Each number is 50 + 10 x the weight over its row's rms, rounded and kept within 0 to 99. Layers, rows and columns count from 0. The size before them is the row's rms in percent of the matrix's.

# up: layer 4 MLP up, 768x192, rms 0.136, rows 418-464, columns 128-159
# down: layer 4 MLP down (transposed), 768x192, rms 0.0585, rows 418-463, columns 128-159
up418 102:60 57 31 28 45 57 43 39 43 53 45 42 37 47 43 38 49 64 50 55 50 53 43 73 49 58 46 68 68 55 44 40
down418 095:49 64 52 60 36 51 48 37 55 45 32 37 48 47 51 54 39 67 56 62 59 54 48 58 48 41 71 35 42 40 37 43
up419 110:46 50 52 38 54 49 44 71 59 45 59 61 56 57 59 58 70 42 49 54 59 53 56 52 45 50 42 47 39 60 28 44
down419 107:67 55 54 55 35 60 55 36 54 60 50 43 52 67 43 70 39 46 53 44 46 38 69 46 46 56 64 57 47 56 73 52
up420 095:56 41 57 46 62 39 35 69 61 33 60 65 60 51 51 37 41 57 59 41 62 58 57 65 62 35 53 47 56 53 34 42
down420 104:60 55 56 62 38 51 45 44 55 43 47 60 47 55 56 36 66 44 48 56 41 66 38 41 56 46 60 40 50 44 38 53
up421 098:63 50 41 53 73 50 48 40 66 48 41 53 57 55 47 42 56 47 48 85 58 44 41 50 28 59 71 66 56 52 39 48
down421 097:52 50 48 28 55 65 53 42 47 50 34 59 40 45 52 58 54 49 74 41 45 40 58 55 50 25 58 56 59 51 52 61
up422 109:66 64 50 34 73 50 52 44 43 58 40 40 51 40 63 41 72 53 41 41 46 66 42 58 55 57 44 56 35 52 58 23
down422 104:60 45 51 39 54 47 45 53 42 53 60 58 44 64 35 29 58 27 60 54 54 53 53 45 41 71 44 48 36 51 47 31
up423 102:51 68 43 72 40 59 43 46 37 50 52 57 53 51 49 51 51 33 37 50 27 40 40 58 55 36 41 64 52 46 55 49
down423 099:52 60 61 36 76 43 57 31 45 41 53 39 72 64 51 29 51 56 52 46 56 49 50 33 54 59 60 62 57 55 68 50
up424 092:43 58 56 43 50 50 48 43 41 52 74 42 53 43 54 74 43 48 40 49 62 60 57 39 54 42 37 52 57 58 40 55
down424 096:52 57 51 55 45 63 64 50 35 52 35 67 54 50 71 42 37 59 36 42 45 41 48 70 36 59 48 54 42 34 57 41
up425 093:55 45 58 58 48 48 59 40 76 48 37 57 53 53 52 60 44 42 44 56 54 47 51 54 47 58 74 50 56 57 50 41
down425 094:45 60 64 62 58 49 46 49 57 55 57 51 43 50 37 48 46 45 40 55 38 40 42 43 61 40 59 49 53 49 36 65
up426 092:55 49 50 37 50 66 41 46 49 56 39 49 47 45 41 54 56 56 42 40 63 62 64 56 40 53 60 51 45 64 34 62
down426 094:46 54 37 38 39 51 52 51 61 39 54 51 43 47 50 41 60 49 63 49 44 25 48 43 50 52 51 50 46 50 61 33
up427 093:40 49 42 41 47 48 57 63 63 39 33 30 49 43 56 31 44 60 48 47 42 56 67 58 73 47 46 42 61 46 61 40
down427 097:43 64 45 41 29 50 59 53 66 52 36 37 62 41 55 49 43 45 45 53 48 29 41 66 51 39 48 41 47 41 46 58
up428 109:37 70 53 35 51 46 54 54 58 41 57 79 49 61 53 52 47 40 43 61 63 60 51 53 40 42 49 60 50 52 37 36
down428 103:49 49 59 50 69 50 53 50 37 54 43 39 40 57 58 46 50 62 58 54 47 42 54 54 54 35 65 68 28 56 55 43
up429 097:50 52 50 50 45 46 38 72 70 56 44 54 46 35 41 61 57 56 61 36 61 46 48 44 41 61 50 49 51 49 57 53
down429 096:47 54 20 51 49 52 39 47 61 53 64 76 46 58 54 67 45 52 58 66 65 48 62 53 44 60 46 47 45 47 50 37
up430 101:44 31 46 70 55 59 45 56 53 44 56 52 50 51 46 66 50 57 40 55 44 52 53 40 65 59 49 55 59 55 60 38
down430 104:54 45 49 47 44 65 38 49 63 66 42 47 40 53 51 47 47 45 56 51 55 64 44 45 40 52 33 44 69 47 64 47
up431 100:57 53 52 50 47 47 56 56 68 36 46 32 38 66 68 51 40 34 44 52 53 57 45 68 53 45 61 53 45 38 57 47
down431 096:48 57 38 58 23 48 38 33 56 55 41 66 52 51 68 57 59 46 51 44 62 37 43 41 54 46 56 56 41 59 61 53
up432 094:41 61 42 38 59 70 37 70 31 61 55 47 54 45 46 41 39 67 46 43 51 49 64 54 45 44 62 44 45 52 72 44
down432 096:64 56 69 56 49 60 60 50 44 52 45 59 51 57 52 50 46 33 53 49 55 50 36 64 53 33 57 49 42 60 60 54
up433 099:48 34 40 55 45 52 43 58 68 59 52 62 65 53 53 40 67 65 60 54 46 60 55 37 53 66 50 64 61 68 48 45
down433 105:54 38 47 55 47 35 43 46 44 37 44 73 65 43 44 46 36 47 47 57 34 46 47 63 45 53 54 35 65 49 56 41
up434 094:47 35 45 54 55 57 52 37 39 59 45 58 55 27 60 54 58 54 44 45 47 42 46 48 48 49 43 63 52 56 52 48
down434 098:55 37 44 53 44 40 50 56 50 39 52 51 41 59 33 25 51 47 48 45 55 48 59 52 56 35 51 54 68 66 49 59
up435 101:61 50 47 48 46 34 30 48 53 32 56 43 55 37 43 46 47 73 47 49 51 43 68 57 48 56 50 24 47 48 57 13
down435 102:39 50 50 44 52 64 56 56 58 42 69 66 38 49 53 45 57 34 43 76 47 50 64 45 70 49 52 63 58 52 50 49
up436 100:54 54 36 47 63 56 61 45 66 45 56 50 69 49 53 33 41 47 57 58 45 46 38 65 39 45 50 50 37 39 42 53
down436 104:61 53 59 48 49 62 53 56 45 69 41 42 76 50 48 31 40 38 55 56 41 43 38 42 46 43 53 57 38 56 52 63
up437 106:64 56 51 48 65 58 68 47 66 52 57 54 71 35 52 55 47 79 44 41 56 54 61 44 48 62 45 38 37 44 67 50
down437 099:58 64 62 49 56 61 56 73 40 50 46 43 59 47 52 59 60 55 43 51 69 58 39 59 50 42 51 48 53 40 42 49
up438 112:60 43 56 41 41 33 51 45 53 59 52 40 44 55 57 71 46 47 57 47 71 45 56 53 41 49 56 62 34 62 54 36
down438 114:49 68 42 46 39 51 62 56 54 53 52 48 76 42 58 62 29 66 45 58 56 52 49 57 51 50 69 52 35 49 51 58
up439 102:50 39 64 58 57 52 57 62 48 54 34 47 40 50 60 53 79 52 40 45 43 42 47 49 39 45 38 56 41 45 58 62
down439 104:47 36 57 58 51 69 50 48 47 44 50 64 54 41 39 52 57 53 50 52 58 47 47 46 40 64 49 51 54 54 59 66
up440 099:44 32 29 44 56 46 34 47 39 52 64 54 47 41 65 59 52 41 44 52 60 60 32 54 40 47 31 43 70 39 45 54
down440 100:38 48 63 56 41 48 57 34 47 70 62 64 51 41 51 42 49 53 42 40 34 53 49 49 46 62 50 43 49 46 53 63
up441 103:32 39 56 45 47 53 54 42 53 56 34 58 52 48 52 52 65 51 33 44 44 40 50 43 46 53 34 51 65 63 60 60
down441 100:50 39 53 30 45 50 59 52 33 38 31 51 56 49 37 56 39 54 49 57 54 39 41 56 55 68 43 35 52 59 59 43
up442 108:48 53 51 50 51 54 57 34 52 40 46 77 55 51 47 61 63 54 58 56 42 58 56 55 44 53 55 52 58 34 46 57
down442 105:64 63 43 68 44 57 45 42 47 72 54 49 34 66 51 54 62 25 42 41 45 32 54 40 52 53 43 37 43 55 48 66
up443 095:65 50 56 67 46 49 46 56 67 58 45 65 28 65 55 45 42 53 54 46 39 66 42 46 45 35 41 39 45 57 49 39
down443 100:59 57 44 64 60 61 53 53 53 59 71 59 32 43 67 31 56 55 53 46 34 51 52 61 45 40 65 37 50 55 50 57
up444 086:70 50 49 49 80 39 45 49 52 61 47 52 41 47 45 41 55 37 64 65 52 46 44 48 45 45 46 31 65 44 71 46
down444 079:68 41 42 40 71 50 39 52 58 55 44 54 52 59 60 48 47 60 39 52 60 58 42 65 57 55 56 40 80 64 50 50
up445 097:57 60 50 25 49 51 45 47 50 59 50 48 49 61 54 46 49 52 49 64 52 32 35 60 45 43 32 70 55 53 41 38
down445 098:59 40 81 48 46 46 49 58 66 45 29 40 54 38 50 32 46 47 46 50 54 41 47 55 58 54 49 61 49 55 40 67
up446 103:48 45 39 53 41 59 51 44 44 52 41 63 63 44 46 61 52 32 61 60 31 53 58 52 71 47 72 63 47 54 41 70
down446 104:47 43 51 42 43 56 46 51 56 62 63 33 39 53 57 70 45 48 36 62 50 51 44 44 53 53 43 45 56 53 51 42
up447 100:59 61 58 51 49 41 64 58 57 48 42 47 43 51 45 38 60 55 59 46 47 44 61 48 63 59 48 50 37 35 50 64
down447 097:49 59 54 56 45 50 54 55 34 59 55 45 43 54 44 43 58 55 52 42 46 45 49 39 52 60 45 54 51 54 63 55
up448 096:45 51 55 43 54 53 37 41 56 50 56 56 64 48 44 54 45 64 48 66 58 63 52 46 52 38 42 41 48 65 53 48
down448 104:50 62 52 50 61 29 60 48 62 72 43 42 43 53 55 60 39 56 45 55 44 62 67 58 51 44 45 66 53 51 44 33
up449 104:52 32 22 46 68 48 40 47 27 54 49 40 56 38 39 50 58 55 53 19 49 38 56 64 46 58 44 54 46 45 50 42
down449 097:49 55 38 66 52 50 29 51 65 62 61 37 52 51 48 50 45 49 46 60 42 54 65 54 53 43 52 42 63 64 43 56
up450 096:54 50 52 49 68 69 51 48 77 63 29 37 56 42 48 45 51 48 52 64 40 65 49 57 55 56 42 51 42 30 58 47
down450 093:41 52 34 50 51 41 51 57 47 58 34 57 64 56 42 45 41 45 66 44 39 41 52 55 53 37 68 46 62 55 60 52
up451 097:44 40 38 31 42 46 57 60 53 46 52 33 67 50 40 56 40 55 50 41 50 48 71 57 43 67 35 70 64 46 36 47
down451 101:47 48 64 49 55 28 36 43 60 37 38 26 49 39 60 49 45 30 36 56 60 42 62 52 61 46 40 63 39 55 32 29
up452 114:50 63 49 36 39 54 51 37 64 54 44 42 58 48 38 62 44 46 67 49 53 31 31 61 33 63 46 61 51 44 48 53
down452 111:49 53 50 62 52 52 53 43 48 40 53 49 49 35 57 57 50 50 48 58 62 49 46 58 60 48 62 43 47 57 40 47
up453 092:42 49 50 42 44 61 54 36 54 48 33 60 43 56 53 33 46 39 54 31 40 62 64 55 40 53 62 49 39 54 60 46
down453 105:57 53 51 24 58 29 65 51 47 54 29 50 44 37 36 49 57 39 52 59 42 35 59 55 52 42 51 61 42 51 45 46
up454 100:54 50 43 47 45 46 56 68 41 51 44 60 46 41 38 38 50 52 31 41 44 54 57 52 50 57 47 54 51 51 41 46
down454 097:47 52 57 48 71 52 41 53 45 57 59 45 44 41 54 64 56 47 66 44 58 48 51 47 78 47 67 54 45 43 49 74
up455 094:25 55 42 37 50 50 47 55 65 27 45 42 53 43 56 59 39 68 62 69 56 36 52 63 54 42 53 44 51 44 45 54
down455 089:62 48 40 33 59 40 35 36 45 43 57 54 48 56 52 49 49 37 49 51 43 56 66 32 48 42 38 44 63 64 39 58
up456 094:42 54 45 54 54 48 49 53 50 51 53 66 66 47 54 32 42 50 75 59 52 74 51 65 42 44 39 40 67 45 53 52
down456 104:42 45 52 72 50 45 47 39 62 50 45 41 47 49 42 45 60 55 49 35 44 62 53 53 29 54 48 53 58 63 65 49
up457 099:57 57 65 62 66 35 39 55 42 42 54 38 44 52 45 45 49 59 34 52 42 43 66 58 46 45 52 59 47 48 40 55
down457 094:45 38 49 62 52 44 47 14 38 44 66 47 36 50 44 39 42 63 76 57 45 39 46 43 48 39 56 55 56 48 48 36
up458 103:49 43 53 60 43 43 52 27 50 46 46 65 40 53 62 44 68 36 58 44 56 26 35 54 63 52 38 40 53 42 52 51
down458 101:63 44 54 59 56 69 68 48 49 62 38 70 60 48 53 44 41 53 44 42 37 44 43 44 71 21 39 57 59 42 53 47
up459 096:51 48 48 41 54 35 55 59 53 52 55 49 45 63 53 49 37 40 53 67 41 32 48 60 52 52 30 67 64 54 50 43
down459 097:52 55 37 58 60 58 47 53 60 57 54 41 44 68 57 54 65 47 53 36 67 58 51 35 48 39 51 30 42 43 56 57
up460 090:51 63 65 53 59 69 61 43 36 41 39 52 77 40 57 40 42 48 66 41 54 54 56 49 41 49 46 53 33 50 52 53
down460 098:57 36 47 50 54 64 58 69 47 61 55 38 47 62 43 62 40 42 45 47 41 37 45 55 59 48 43 45 47 49 50 47
up461 093:29 43 54 34 59 55 55 52 55 72 37 62 31 40 42 48 55 48 52 52 45 68 63 51 48 57 58 43 51 43 55 41
down461 097:50 53 51 50 60 61 46 35 43 36 48 34 47 55 61 61 62 60 66 60 57 46 44 41 52 58 60 39 56 50 30 35
up462 103:53 59 35 43 55 48 30 59 63 43 60 48 51 46 50 69 57 47 44 63 61 67 47 57 62 40 48 43 67 64 31 65
down462 091:59 48 34 62 32 47 57 56 47 47 45 48 39 60 34 34 59 44 48 54 34 56 59 45 45 58 47 48 51 60 62 41
up463 100:26 55 58 56 61 54 28 55 52 65 41 34 55 48 63 40 61 60 46 53 41 49 39 41 61 60 52 42 69 65 43 54
down463 097:78 68 37 42 69 46 51 41 42 39 50 63 57 43 54 55 47 67 53 39 58 56 43 47 58 40 51 38 38 56 45 31
up464 092:55 68 55 52 54 47 56 58 65 59 37 46 31 42 48 45 59 59 51 47 44 47 48 48 43 51 55 49 36 49 59 58